Each number is 128 + 32 x the weight over its row's rms, rounded and kept within 0 to 255. Layers, rows and columns count from 0. The size above them is the row's rms in percent of the matrix's.

# layer 9 attention output (transposed), 96x96, rms 0.132, rows 3-20,34-51,66-83, columns 0-95
size [ 88  95 107 105 110 101  87  96 111  91  88  86  98 114  96 109  90  87  86  94  98  91  92  79  93  86 103  82 109 104 102 109  97  80  98 103 117  99 113  96  87 100 102 107 107  88 105 118 118  90  98  85  90 103]
[[135 108 102 105 135 143  94 120 169 146  82 111 125 141 136 138  73 106 144  89  99  80  90 125 208 110 122 132 135 107 145 121 122 180 147 194 140 117 117  93 105  75 106 129 134 123 143 133 102 149 103 109 158 124 151 189 185 105 153 154 146 122  91 141 120 181 102 197 126 114 116 202  68  48 125 110 132 146 179 122 176 116 199 123 116 193 106  95 132 106 151 138 121  83 104 102]
 [162 146 141  52 130  83  32 160 212 100 146  91 142 174 152 151 102 129 145 140 101 185 164 174 115 132 143 117 125 138 134 137  82 134  55 104 157 142 165 136 101 124 118 163 122 128 116  83 124 108 105  67 221 153 135 121 130  84 158 120  80 117 150 136 129 127 147 114 157 112 162  94  91  99 142 146 122  98 116 139 159 121  89 147  97  90 163 117  84 115 142 141 126  79 175 127]
 [161 181  96 147 118 126  97  77 162  78 144 127 132 139 106 116 128  84 122 127 163 109 157 177 126 139 103 122 167 124 147 177 196 172 177  92 182 146 143 120 164  79  97 108 145 163 113 104 132  56 120 236 151 164 166 118 162 125 153  54 124 133 162 125  99 116 119 124 135 130 137 125 110  97 141 153 137  59 162 173 149 120 141 155 131 116 148 156  79 130 125 162  76 172 101 137]
 [ 92  77 127  71 167 120 109  86 130 186 126 115 154 128 107 135  52 116 164 118 162 128 131 100 137 177 179 163  85 139  94  77 143 161 100 116  83 176 150 183 116 125 122 153 164 131 160 165 130  92 165 107 118 123 105 166 175 139  66 112 128 120 180 122  88 131 139 148 130 125 185 146 174 144 152  98  65 127 126 166 148 114 145 173 128 118 116 114  68 167 154  78 145 168 136 188]
 [148 150 129 137 109 127  77 169 107 175 173  85  99 106  93 145 103  96  94 158 178 142 124  93  90 146 107 132 163 140 128 136 120 140 119 105  85 147 111  99 156  87  97 127  78 134 167 126 201 133 151 160 149 146 132 154 176 167 101 177 151  71 102 162 100 101  97 156 113 141 134  75 135 102  88 146 140 124 108 145  66 141  69 166 116  75 192 113 161 178 111 111  95 149 211 154]
 [ 95 129  91 132 126  56 111 127 111 141 122 133 166 116 127 128 200  78 104  91 103 108 141 111  58 159 171 108 100 143 158 122  72 135 123 146 105 100 113 161 143 126  94 102 140 104 110  82  78 115 115 130  71 109 110 124  88 168 101 142 111 125 116 119 118  85 156 131 137 116 112 160 146  89 242  91 165 134 118 131  67 107  73 101  81  99 112 123  90 116 144 154 196 136 190 135]
 [126 203  69  62 136 152 141  99  73 104 143 128  84 149 146 145 121 114 128 129 123 150 106  86 138 111 113  93 160 113 143 157 145 150 157  90 109 113 137 117 129  88 122 117 152  91 148 119 137 198 113  67 104 183 121 108  89 196 104 145 155 154 120  92 143  94  62  94 124 146 116 201 127 112 113 107 156 131 142  76 147 140  95  91 127 119 107 169 112 132 111 174 110 190 216  92]
 [139 138 138 101 121 157 129 109 132 107 166 165 103 121 142 133 167 119 185 163  86 161 126 124 112 143  63 132 145 182 107 122 113 170 142 117 152 128  91 152 121 133  56 180  65  74 128 138 133 187 118 118  84 126 102 115 157 174 112 182 130 154 141 136 185  98 120 116  91 163  49 146 130 142  52 165 116  77  87 179 116 105 148 124 169 145 140 131 103 158  79 121  88 173 160  95]
 [124 164 118  31 121 102 131 152 130 115  97 146 151 108 159 153 125 116  91 147 140 129 136  67 127  80  50 141 137 180 101 124  76 126 124 128  70 138 122  80 102 120 158 163  95  82 147 156 146 101  99 128 214  85  97 101  99 119 108  89  92 136 155 109 116 132  90 165 133 116 133 138  86 121  77 176 179  78 136 197 166 143 142 105 117 105 147 115 160 136  95 162  93 133 170 101]
 [ 85 106  79 122 106 126 132 109 143 187 152 119 120 114 109  70  95 122 149 127 140 145 171  68 135 150 102 108 113  73 175 171  93 107 103 208 150 142  97  90 132 115 170  92 154 113  59  50 144 110 105 149 118 163 103 138  61 145  92 120 133 111  96 155 100 111 137 109 192  86 155 118 126 135 111 165 149 128 128 140 133 112 120 101  90  87 141  66  47 141  89 100 152  97 137 123]
 [ 93 100 124 248 181 179 140 119 136 137 163  94 147 154 143 126 158  98 123 128 121 130 126 166 116 114  60 132 143 116  94 153  97 144 111 147 143 133  98 193 125 151  98  69  76 103 133 119 118  98  87 101 109  30 140 185  87 177 117 163  96 135 109 106 150 140  97 146 163 130 126 185 120  90 100 108 148 132 119 101  71 118 114 122 186 148  98 112 116 108 140 131 174 132 155 129]
 [143 165 126 132  55 131 160 141 143 106 165  81  74 187 163 113  93 128 155 189 126  52 137 132  88 138  82 151  72 125 203  57 148  95 146  92 110 172  74 120  84  95 144 125 112 109 130 152 107 114 157  88 105 133  99 117 165 159 121 169 131 129 137 177 160 147 160  91  81 142 150 110 100 149  94 125 126 130 143 132 118  62 128  91 133 105 159  92 101 113  92 142  84 115 169 130]
 [141 148 164  65 152 144 101  89 140 151 129 145 123 168 134 164 150 136 170 147 171 146 137 172 116 119 137 177 125 152 193  92 113 117 210 131 164 200 123 112 156 117 106 116 148 138  93 118 159  94 151  92 190 140 132 143 165 115  72 138  98 126 114 126 167 119 124 124 130 182 110 168 154 140 133  71 134 166 125 137  94  70 166  96  84 188 123  56  82 163  65 150 121 121 158 127]
 [152 113 134 161 167 162 225  95 119 115 123 134 134 142 192 119 181  92 149 125 134 112 123 119 122 106 168  41 131 128 137 169 146 126 142 127 129 149 124 150  94 145  96  92 102 135 137 172 144  72 130 146 101  49 129 177  54 127 170 141 112 122 124 126 146 120 157 142 148 131  78 197 136 146 110 163 120 149 161 176 153  92 133  85 122 108 156 145 137  89 179 151 111  93  75  64]
 [129 168 141  97 136 157 181  75 101 117 191 161 178 146 124 110 149  96 154 167 182 112 174 143 136 122  95 137  86 110 159 109 142 126  94 213 110  80 138 135 160 129 134  97 138 146 127 124  82 170 109 141 134  94 109 137  99 196 151 151 119 155 165 160 162 115 130 105 142  70 117 178 121 104 110 106 187  94 206 141 171 140 105 136 131 139 134 109  73 173 148 186 115  66 124 106]
 [147 105 133   0 182 105  62  71 104 139 129 119 115 115  78  89 105 144 132 106  82 138 108 116 124 166 146 133 123 138 116 121 137 159 131 167 138 145 138 111 134 121 146 123  80 136 105  76 108 139  93  87 123 152 151 112 124 154 126 133 151 131 177 107 147 145 112 175 134 138  89 158 117 122  93 140 100 127 116 118 210  90 139 147 175 107 151 140 114  95 117 145  99 149 152 106]
 [105 160 171  84 136 130 167 118 200 111 138 177 125 160 152  87 161 165 141  70  93 113 133  80 124  80 157 146 151 124 111 160  74 152 108 125 209 132 159  77 107 132 128 100  95 111 100  54 102 135 143 114  97 119 169 194 168 173 131 111 106 138 103 142  68 133 136 107 140 145 131 152 118 133 115 194 123 147  84 118 177 120 125 132 163 211 170 114 123 141 104  93 106 107 140 154]
 [115 110 197 165 131 140 167  83 104 129 125 138 117  78 155 157 181 170 126 136 157 102 104 156 104 135 100 158 129 154 143 124  84 154 139 133 150  81 139  86 115 165 146 109 153 122 116 167 134 106 116 169 102 132 113 113 112  90  56  79 182 144  70 108 146 137 137 194  95 139 117 150  62 120 184  61  56 159 114 154 114 103 119  97 161 117 127 127  66 115 174  72 126  98 114 169]
 [ 93 108 132 196 139 127 127 193 190 176 128 100 100 134 164 197 176 110  95 188 132 159 132 112 127 109 113  79 133 112  94 131 100 165 197 173 116 110  89  77  97 103 125 104 133 175 154 161 127 105 115 164 121 136 143  49  67  81 175  65 101 141 158 118 123 107 154 147 145 148 149 100  96 111 153 151 169 145 151 120 129 108  97 132 121  68 117 140 152 153 124 186 111 125 128 122]
 [144 123 136 125 101 150 167 110  69  20 119  87  95  65 121 125  93 102 117 106 101 166 121 128 163 120  78  82 131 112 131 164 138 107 106  75 105 142 139 150 168 139  97  97 146 158 180 163 127 121  93  86 100 108  88 101  86 119 161 192 174  94 102 194 206 100 119 104 127 110 174 120 123 153 162 148 105 137 124  90 128 128 146  93 130 101  78 125 139  87 109 169 113 134 147 161]
 [103 132  68 156 102  64 112 129 150 102 125 160 122 134 132 101 172  90 113 164 150  93 119 106 130  88  72 115 129 183 174 109 191 110 159 178 111  84 127 133 190 123 167 154 107 118 106 186 123  77 117 129 126  57 108 147 167 162 116 151 168 129 129  80 136 159 161 128 129 173 136 171 194 128 153 205 131 143 113 110  45 170 158 137 136  91 101 136 116 112 144 123 114 116 110 110]
 [103 126 134  88 160 116  93 115  79 147 102 122  61  86  95 100  84 146 112 150 132 114  95  96 179 123 193  91  98 126 138  95 156 155 131 114 150 172 135 190 110  68 101 152 114 139 162 178  98 154 114 109 106 125  86 119 142 124  87 134 147 123 136 111 159 114  86 116 104 126 116 224 163  79 164 162 137 170 157 113 198 152  89 179 160 122 144 142 118 105  80 145 165 177  86 113]
 [130 112  91 130 121  83 115 132 161  46 190 102 121  94 122  58 138  90 145 119 158 129 110  90 141 109  88  40 141 143 181 106 162 145 155 125 118 142 122 130 122 140 159  92 117 125 119  90 153 105 160  62 128 156 147 128 192 129 174 150 101 123 182 136 132 169  97 113  67  72  59  95 100 161 171 125 130 160 132 120  93 182 118 101 109 147  89 161 132 131 103 168  89 108 140 139]
 [ 65  99  92  85  38 153 170 111 194  93 128 115 130 128 106 151 116 143 100 175 115 133 155 176 171 146 122 129 108  91  73  73 104 155  77 144 182 138 110  87  64  90 154 115 190 110  94 105  98 135 129 111 104 102 122 132 115  98 141 133 174 110 132 121 147 138 143 154 140  94 127 102 102 128  95 155 204 147 121 112 119 101 120 126 183 103 148 127 135 100 171 159 142 124  44 106]
 [107 119 149 171 138 172 135 172 167  91 119 102  94 149 170 109 125  87 111 114 185 107 100 161 130 152 136 104 168 197 129 114  69 176 165 102 176 158  89 149 121 153 141 121 107 157 112 118  94 164 129 134 149  94 143 135 105 118 146 154 198 109  91 122 124 109 130 124 112  74  44 147 119  84  74 176 110  74 119 128 167 136 121 102 147 124 145  79 113  93 105  37 127 102 162  91]
 [109 117 103 167  49 108 165 121 159 112 195 132 142 120 114  57 172 104 124  68 137 117 135  91 161 106 109 147 106 129 174 112 130 182 137 121 123 143 191 130 140 180 114 117 133 153 108  97 140  66 150 124 124 157 116 107 170 118 111  81 113 123 127 162  75 160 126 108 100  98  89 121 106 160 136  88 102 115  81 179 122 171 201 154  96 168  97 181  60 119 140 112 121 118 143  68]
 [161 122  86 174 174 126 161 135 108 126 137 138 138 134 122 154 126 119 137 121  87 109 130 156  82 120 179 104 157 193 193 157 175  67 152 123 110 119 145 180 141  72 174 124 131  90 119 162 121 106 110  53 102 139 120 163  55 120 138 158 182 113 155 141 128 125 143  96 119 174 172 125 184 151 150 147 115 145 106  65  88 105 143 110 109  96 119  75 182 132 112 194  96 126  78 117]
 [157 135 138 141 123 131 147  87 168 131 141 107 123 109  71 174 142 140 113 124 148 136  83 194 202 130 194 104 105 113 182  95 125 175 144 112  82 110  72 124 124  82  97  76 142 191 136 157 182  93 146 101  84 156  90 139 115  87 169 171 165  90 120 131 112 136 194 124 154 106 139 134 128  81 131 127  92 181 155 124 138  87 148 101 127 167 127  83 147 137 129  85 113  64 162 134]
 [131 110 145  78  97 173 182 125 171 115 140  82 192 138 133 143 166 160 103 125 101 145 158 128 106 135 186 137 130  83  86 162 101 103  92 158 100 130  58 128  73 160 119 135 151 152 156 148 153  96  60  78 106 129 144 163 172 124 109 176 141  63 150 141 106 144 149 146  75 118 105  93 119 153  82 177 139 134  88 109  93 140 102 108 148 163 189  92 155 106 112 136 159 100  71 161]
 [118 153 121 133 140  71 126 155 135 115 199 215  96 154 127  90 151 151 114 131 138 137  74  60 171 102 163 116 139 110 115 134 143 185  72  73 122 137 168 125 119 132 103 121 157 162 147  98 171  73  60 130 193 142 123 141 145 159 158  69 106  84 153 139 106 132 123 110 145 141 117  98 124 148 109  72 163 109 121 121 107 124 112 152  45 112 121 179 164 164 138 152 115  80 150 109]
 [114 104 143  83 157  68 108 139 112 114  90 144 141 147  85 156 191 109  76 136 194 164 133 110 147 135 149 131 139 128 104 113 163 172 100 124 169  55 111 177 163 163 105 140 135 173 133 110 156  46  99 224 119  97 120 116 127 172 133  80  96 133 142 166 140 133 164 115 145  92 121  70 159  90 140 173 142 144  97 152 132 121 114 189 149 125 147 178 126 142 134  70 106 138 115 147]
 [177  96  56  77 142 127 138 102  87 104 122  93  62 101 109 106 107 181  92  76  87 132  89 109 105 198  82 115 121 122  97 156 101 114  74 116 133 144 162  94 109  83 125 121 155 133 123 129 116 126 138 109 138  95  91 132  85 131 144 114 159 134 153  97 102 104 189 127 166  85 142 124 166 131 135 172 164 150 140 170 118 190 109 116  71  81 161 115 111 131 161 170 202 166 117  90]
 [122  84 113 105 103 152 125 170 145 156  76  79 104  94  34 131 126 112 105 153 123 140 148 149 111 152 122 135 139 148 123 100 145 132 146 138 166  84  93 102  77 143 156  96 181 112 103 102  78 198  91 179  67 138  94 152  99  96 120 136 107 149  65 132  98 153 129 148 134 107 154 116 134 140 124 195 181 158 146 108 114 193  88 144 141  72  90 145 120 145 132 166 162 178  86  88]
 [165 192  42  50 161  77  91 106 142 149  98 133 161 182 156 120  87 119 158 165 118 141 151 147 142 111 100 138 146 126 148  81 141  57 123 143 138 128 119 119  59  56 169 148 142 105 155  92 159 105 128 100 122 108 146 134 138  80 132 109  64 108 189 175 123 132 103 154 114 172 160  98 174 131 187 102 175 137 128 119 125 135 155 109 143 121  97 104 169 117 109 123 117 140  87 117]
 [177 112  90 211  98 158 111 108 149 121 176 177 139 104 143  98 134 106 121  96 137 100 103  95  86  70 173 113 204  75 164  60 156 101 117 155 121  84 121 151 114 149  80 125 173 129 124 117 132  87 136 161 109  55  82 174 112 112 149 142  66 125  84 112 131 107 138 163 107 101 188 143 148 153 164 103 154 148 139 157  65 119 128 147 117 157 143 114 151 136 180 126 128 146 108 132]
 [100 150  89  89 115 175 119 143 116 102 126  99 135 163  65 103 117 183 140 129 143 119 139 176 149 144 117 168 181 130 155 150 109  96 146 145 123  87  80 115 163  92 107 149 130  89 167 181  93 160 159 127 151  83  77  50 121  58 118 136 105 100  74 135 121 142 157 176  90 116 118 146 147  97  91 135 121 157 170 105  84 170 143 115 154 135 144 207  68 112 158 113 136  62 136 133]
 [162 195 109 131 144 123 126  95 106 171  74 167 128 161 109  96 144 134 150  41 106 128 127  87 121 164 115 214  93 125 151 125 155  76 102 114 120 153 134 187 158 126 135 161 135  35 135 108 123 186 106 105 139 146 169 134 141 185 113 167 119 153 103 165 132 133 141  84  99 132 112 132 138 112 154  91  77  50 115 138 135 125 151 157 197 134 148 122 149  93 135 162 119 163 116 105]
 [ 81 106 156 171 127 154 124 166 202 191 142 184 115  93 124 168 124 145 160 190 181  84 112 128  87 136 115 161 146 136 128 158 138 181 138 126 110  88 118  83 141 113 134 140 191 143  97  86 123 150 142 159 148 122 139 125 159 142  66 120 108 172 136 114 133  95  76 112 136 106  69 135 149 168  75  56 140 116 136 169 133 144 149 160 174 132 149  96 139 156 108  75 124 112 205 132]
 [145 125 146 255 190 180 121  81  81 126 114  66 127  98  39 151  86 153 118  93 155 171 112 116 167 159 161 122 129 134 147 121 117 137 156 109 146 159 113 142 128 118  50 116 126 197 145 132 144 155 149 133 137 118 144 130 128 106 131 149 107  98 139 163 137 107  80 170 130 110 101 164 101 121 102 112 108 135 144 139 194 107  88  93 115 103 132 193 129 135 121 147 119 137 137 123]
 [163 157  95 154 118 147 155  86 135 118 137 131 167 118 136 117 125 129 155 159 105 161 154  89  67 145  84 205 180  82 117 135 125  75 158 144  82  99 141 145 135 205 189  84 106  56  74 105 140 157 173 125 114 119 156 133 106 140 173 161 108 117 106 132 131 123 146 150 130 113 148  86 184 175  70 100 177 146 142 116  67  94 150  97 145 127 113 140 160  94  84 133 124 165 147 160]
 [121 126 158 166 135 127 154 122 112 170 122 166 100 115 143 127 136 112  53 107 127 171 157 206 107 105 163 177 142 110 117 134 111 146 109 116  96 101  91  98 120  65 164 125 145  80 153 131 116 222 137 189 123 119 129 128  36 133  62 112 125 138 115 137 150 109 117  76 129 105 134 195  82  92 132 120 145  86  93 146  89 126 148 104 122 109 175  64 141 122 143 129 164 154 179 136]
 [127 163 112 110 120 136 130 169 129 132 112 142 140  88 146 114  89 190 141  48 138 113 120 147 110 144 219 121 163  79 130 142 133  90 107  84 182 148 128 114 160 113 122 132 145 131 137  93  71  97 130  51 102  95 133  91 191 121 108 132  92 116 167 106 153 122 125  83 133 137 130  97 138 147 138 130  92  79  97 159 183 116  91 203 202 149 141 143 169 139  98  96  74 112 124  89]
 [ 89 137 127 110 128 120  89 152 144 146 128 126 108  94 133  72  96 217 185 147 142 136 115 136 139  81 152 182 149  94 113 200 157 135  93 157 124 136 183  97 141 173 143 189 161  76 148 165 130 179 126  77 155 162 146 124 121 137  93 129 114 158 165 152 127 176 121 147 129 129 126 102 121 196 129 145 106 136 124  73 109 125  70 179 104 154 149 182 199 152 123 148 128 159  83 104]
 [167  93 113  96 139 138 126  94 109 115 102 111 145  92 155 157 125 143 115 178 135  95 147 139 135 166 154 122 111 169 205 135  95  86  82 160 126 164 106 170 133  93 123 126 139 151  93 156 138 144 143 153 148  77 113 154 105 136 149 229 131  97 155 110 167 101 153 177 133  99 179 147 159 121 128 108 162 136 160 138 116 114 106 120 155  92 108  38 158 134  24 115  71 102 166 141]
 [106 150 144 121 159  93  57 131 118 139 130  69 147 157 158 104  80 143  70 115 146 125 148  95 129  87 134 185 137  56 100 123 122 161 117 145 104 132 143 139 150 138 108 100 130 129 121  63  96 166 155 172 188 120 108 144 121 167  79 101  75 153 128  85  85 141 152 137 139  59 133 138 114 105 124 162 154 142 129 140 174 123 162 150  94 182 123 180  74 111 126 114 215 103 182 153]
 [110 106 174 156 130  68 139 128 101 118 122 169 123 139 176 106 134 162 151 166 116 102 140 105  72 141 159 196 109 123 129 143 101 128 166 195 167 150 162 151 110 150 128 166  72 135 177  87 111 153  76 133 134 164 152  94 169  94 128  92  83 123 144 159 135 150 145 168 104 206 125 130 126 189 178 134 157 119  62 132  94 147 171 102 106 155 166 130  76 131 196 172 135 119 115 152]
 [180 114 139 167 191 117  77 104  50 145 135 157 111 121 108 126  93 106 130 137 162 135 105 108 127 108  73 129 142 193 100  56 215 167 176 127 116 117 138 121 146  79  99 156 115 160 139 128 116 124 146 155 131  84 135  89 121 130 159 125 115 151 132 103 115 137 146 177 167 136 151 162 139  54 166  91 112 155 192  97 147  86 154 105 104 155  59 169 130 131 138 127 112 111 186 119]
 [129 102 125  89  82 137 124  67 165  91  67  94 173 138  92 116 150 129 160  81  98  99 147 137 120 144 131 184 119 142 191  90 124 123 155 138  49 114  71 135 161 169 164 185 147  64 120 125 136  82 162 149 147 124 123  62 113 110  84 138 174 118 146 132 121 102 153 138  84  98 142 135 211 127 143 123 103 134 105 108 148 141 112 152 165 144 116 104  60 124 105 142 152 192 101 122]
 [118 127 145 153 105 142 140 145 112 182 111 117  90 105 151  96  92 139 164 151  85 150 147 122 126  70 117 143 131 166 121 157 108 140 193 146  93 161 124 150 111 132 111 132 100  75 101 135  60 193 110  47 129 197 155 106 143 130 101 166 151 162  85  84 140 118 115 134 154 122 138 182 126  69 123  97 144  96 190 115 157 132 154  88  94  63 105 128 150  59 144 186 146 145 142  85]
 [127 158 146 171  83 154 154 154 147  64 127 167 151 138 164 149 122 113 181 177 122  99 153 164 138  72 170 132 117 121 180 136 125 192 119 167 124 134 105 167 130 170 153 152 127 157 140  98 157  56 125 135 104 195 106 145 159 155 165  78 136 104 131  96  96 130 109 158 132 190 107 115 123 125 169 157 132  64 115  86  99 127 112 149 116 150  96 163 171 123 163  44  94 140  94 177]
 [139 149 135  93 137  85 105 148 110 108 112 103 135  85 147 141 100 120 145  92 131 106 128  92 101 152 158 177 156 183  93 107 101 158  60 134 145 165 136 187 166  86 121 120 108 185 149 156 165 111 139 117 135 121 146 133 210 177 113 167 122  76 172 168 152 106 127 148 118 154 144 150 151  69 155  84  95  70  88 137 156  73 116 112 132 130 204  89 141 122  57  89 143 126 143 171]
 [ 93 117 178 133 125 162 109 200 161 156 114 129 145  92 133 190 133 154  88  90  62 121  87 156 131 144 197  57  94 169 169 155 128 148 148  67 119 186 111 106 143 105 100 169 159 132 123  87 137 141 136 150 155 174 132 159 150 116 136 175 139 111  65  74 143  84  95  87 133 136  83 118 121 129 131  99  56 139  83 143 136  73 115 145 118 156 141 122 149 116 155  98 152 133 149 167]
 [ 68 152 150 163  96 128 148 213 177 155  85  96 111  98 143 130 150 135 100 137 100 138 132 144 117 115 127 132  81 167  93 158 123 122 149  62 118 152 126 185 136 111 146 157 100 142 115 202 118 130 125 125  43 139 159  93 157 146 153 125 196 139 109 143 104  98 125 147  94 184  96  84 156 104 122 145 105 120 128  82 144 100 108 120 162 120 120 131  93 100  74  92  56 104  72 177]
 [150 104 146 164 138 142 128 130 140 220 134  88 103 138 202 135 121 133 131 168  82 162 111 127  88 115 105 108 137 160 145 101  92 153 135  79  82 122 151 186  81 142 100 138 103 130 140 103 143 142  92 138 111 125 168 212 174 149 151 147 150 117 152 120 185 114 160 101 136 136 158  71  54 105 150 107 143  68 101  93 120 129  80 180 117 115  91  80 169 117 134 155 169 160 119  89]]
# layer 9 attention value, 32x96, rms 0.141, rows 3-20, columns 0-95
size [ 99 101 104  93 104 101  99  98  99 100 103 102  96 103  89  95  91 109]
[[209 142 167 103 103  92 147 103 131 130 152 100 149 148  99 136 144 155 133 161 119 166 124 155 150  33 116 117 150 119 138 133 140 165 106  95  98 134 105 130 197  68 131 151 127 135 120  86 110 138 146 154 149 176 177 152  98 106 205 142 139 141 126  89  84  81  99 155  80  80 124 157 119 121 223 112 140 144  73 113 162 173 145 141 168 108 122 157  99 141 118 123 160 160 164 166]
 [ 97 148 109 104 165  83 110 104 156 160 112 144  93 131 154 103 154 169 135 133 172 146 158  89 109 125 164 149 140 142  98 131 139 101 135  70 120 102 115 147 162 105 136  99 193 126 113 125 135 213 162 102 119 155 156  78 121 166 139 112 103 135 153 105 169  69 163 140 132 142 152 117 170 118 126 131 150 143 162 177  42  80 155  44 144 161 141 169  66  86 141 115 172 174 158  88]
 [135 198 102 126 132 163 155  91 192  73  92 107 113 149 161 119  97 139 136 131 118 114  79 104  77 123 111 122 123 138  94 104 133 157 106 100 133  65 134 115 147 180 110 153 146 154 144 159 104 145 163 115 112 134  92 115 146 103 101 217  62 111 143 115 119 159 178 125  95 110  59 181 133  70 144 112 158 146 105  89 120 105 162 175 118 154 165  95 172 103 100 124 201 145 153 164]
 [100 164 200 114 116 134 109 182 140  88 166 130 129 117 111 187  99  85 115 103 135  93 170 165 216 112 122 141 244 117 133 101 149 185 164 131 111 174 121 141 170 158 115 124 189 109 173 105 109 164 129  84 136 184 135 100 116 179 109 110 140  95  79 121 157 117 137 106 137 119 123  80 190  95 102 109 120 124 149 133 138 171 145 120 101 123 128 136 143  93 138  91 117 133 162 132]
 [114 142 144 129 131 136 146 126 152 189 144 117 120  82 116 136 133 118 172 135  83 125 132  93 129 143 165 110 147 132 124 128 137 205 218 103 128 133 114 179 108  81 107 133 151 151 102 165 151 119 149 175 126 149 180 148 108 130 132 107  91 146 195  83 132 212 166 149  65  70 134 167 134 100  73 145 104 101 159 111 103 113  98 147  74 194 192 115 146 100  83 112 108 133 119 157]
 [ 31 132 100 190  91 146 228  73  66 138 129 106 121 133 145 151  76 106 146 144 124 119 172  92 111 119 157  95 105 165 152 143 113  99 147 129 156 137 171 158  81  89  90 184 150  93 150 164  92 109 130  90 114 147  88 147 129 106 156 112 147  89 133 122 130 103 108 105 152 175 136 114 103 164 178 168 116 164 161 172 100 150 131 114  96 177 128 134 135 164 135 149 135 161  69 143]
 [ 98 169 136 128 154 140 117 103  91 117 104 164  53  95  45 168 128 133 161 121 151 105 139 190 152 116 126 152 116 134 113 117 185 124 143 115 111 179 128 140 142  96 104 117 101 108 136 145 134 109 173  96 137 170 124 148 148 179 145 161 140 182 167  90 168 169 136 195  89  94 146 120 134 147 162  78  91 166 164  95  81 162 168 118 167 130 101  53 200 120 147 147 143  84 129 119]
 [ 99 147 132 107 145 124  46 139  80 151 131 153 149 202  98 120  87 139 184 201 120 151 120 136 120 132  82 123 158 131  78 150 140 157 150 192  96 110 188 125 115 162 112 123 104 157 105 125 154 138 161  85 135 109 129  47 112 177 159  97 126 139 124 151 106 129  97  98  84 138 194 181  91 117 163 147 131 192 133 128 161 163 123 135 122 136 188 146 132 102  78 127 101 111  77 143]
 [138  81 115  54 100 125 100 163 141 163 108 124 125 119 162 129 127 147 148 148  77 150 176  61 126 186 103 171 194 116 139 167  96 134 126 183 113 109 122 136  95 137 113 179 138  50 112 149  77 137 103 168 141 167 162  98 145 182 194 136 105 175 185 114 133 114 142 128  96  71 175 155 107 137 135  86 166 128 113 103 142 158  86 162 130 127 117 117 111 113  81 151 137 115 120  72]
 [131 118 130 148 186  95 125 161 127 148 139 127 124 101 161  74 159  87 156 126 222 146 149 124 115 115 128 115 166 176 128 138 105 124 111 114 127 113 116 124 104 105 122 107 156 104 110 156 128 141 176  77 106  83 158 183  98 161 117 148 129 170 190 132 114 147 179  86 140 148 123  95 123 146 190  97 124 164 198 117 166 141 189 163 111  48 161 123 136  91 177  89  96 138 196 100]
 [131 108  90 137  97 145 166 131  97 106  70 180 134 133  98 169  72 132 108 114  86 176 141 132  95  96 162 117  87  74 136  36 127 102 174 121 135 142 198 112 125 158 151 106  72  86 134 124 118 145 124  98  56 108 135 113  67 137 125 124 152 219  91 123 168 131 104  96 129 168 107 116 117 153 136 120  95 166 141 117 167 175 116 117 148 110 108  71 146 143 153  95  90 106 116 158]
 [103 108 105 158 165  97 123 120 153 100 156 147 135 107 168 166 146 104 161 104 125 151 142 119 134 180 115 156 186 155 153  95 125 162  86 181 136 129 161 104  44 113 124 106 149 179 130 153 109 152 151 119  95 130 115  77  70 171 115 209  90  89 100  80 133 133  67 157  80  92 142 129 140 156 113 109 118  94 154 155 132 146 179 162 160 194 120  64 107 132 132 180  97 145 141 166]
 [ 86 154 147 105 123 162 137 162 179 100  94 129 137 125  96 115 137 148 155  85 153  95 142  82 153 126 147 143 139 107 159 119 119 165 149 145 141 100 116 179  80  87 112 140  82 131 123 134 193 245 162 135 160 161 115 167 168 141 141 198 146  80 202  90  92  80  56 102 110 121 176 126  99 152 122 107 127  78 115 132 185 103 144 110 109 124 153 139 139 138 153 101 101 116 136 139]
 [194 169 106 160 131 163 183 134 106 119 104 161 109 166 184 156 145 147 164  90 128 132 117 132  96 123 129 137  88 116 141 116  86 108 113 100 186 125 146 157 123  72 142 105 110 193 119 101 164  91 109 102  65  71 171 140 144 142 172  95 136 114 115 113 123 123 163 124 139 176 168 175 128 164 182 130  36 122 116 127 135  84 137 186 134 163  78 119 104 130 145 170 137  85 181 104]
 [118 144 146 159 143 158 137  59  83 109 174 132 154  92 174 168 152 121 165 150 137 143  95 139 196 139  79 190 129  59 139 133 101 110  93  55 141 118  82 134 132  99 133 113 106 165 136 154 155 161 172  77 167 139 125 121  81 129 168  60 127 133 143 112 158 102 150 169 118 146 195 148 121 128 133 125 114 124 175  99 107 200 122 150 134 122  97 139 108 156  99  56 118  78 116 118]
 [143 155 135  54 166 156 113 154  95  98 146  57  89  89  87 114 108 210 154 223 163  55 201 134  96 102 101 117 157 112  93  81 137 121 114 123 141 157  68 126 137 111 162 137 154 127 159 119 130 153 141 166 118 151 144 116 119 177 142 134 121 156 197 108 128 110 130 126 123  60 145 126 162 144 122 173  78 145 127 128 145 139 166 126 150 166 102 121 162 100  92 107 119 109 119 144]
 [207 147 140 127 158 172 110 113 146 197 156 143 147 129 117  98 121 193 127 149 132 128 107 124 124 113 129  99 174 206 134 155  85 105 151 158 188 167  98  81  80 124  94 127 163 168 111  89 203 145 138 137 136 131 104 142 114 145 149 119 114 101 171 103 132 118 116  97 150 145 131 126  95 203 166 130 168  63 128 127  82 168 201 144 162 139  88 150  86 142 104 124 123  90  97 142]
 [103 170 103 124 109 121 167 137 101 175 130 178 157 169  98 136 108 102  93 150 158 185 162 128 116 147 179 133 124 126  87 107 122 157 159 122 115 147  98 162 126 146 181 100  99 179 164 113  43 101 126 127 178  77 159  87 115  38 136 100 143 161 143 106 109  99 127 127 127 136 137 158 118 157 159 114 182 155 117 150 149 110 161 162 127 105 116  48 111 107 193 180 168 165 145 160]]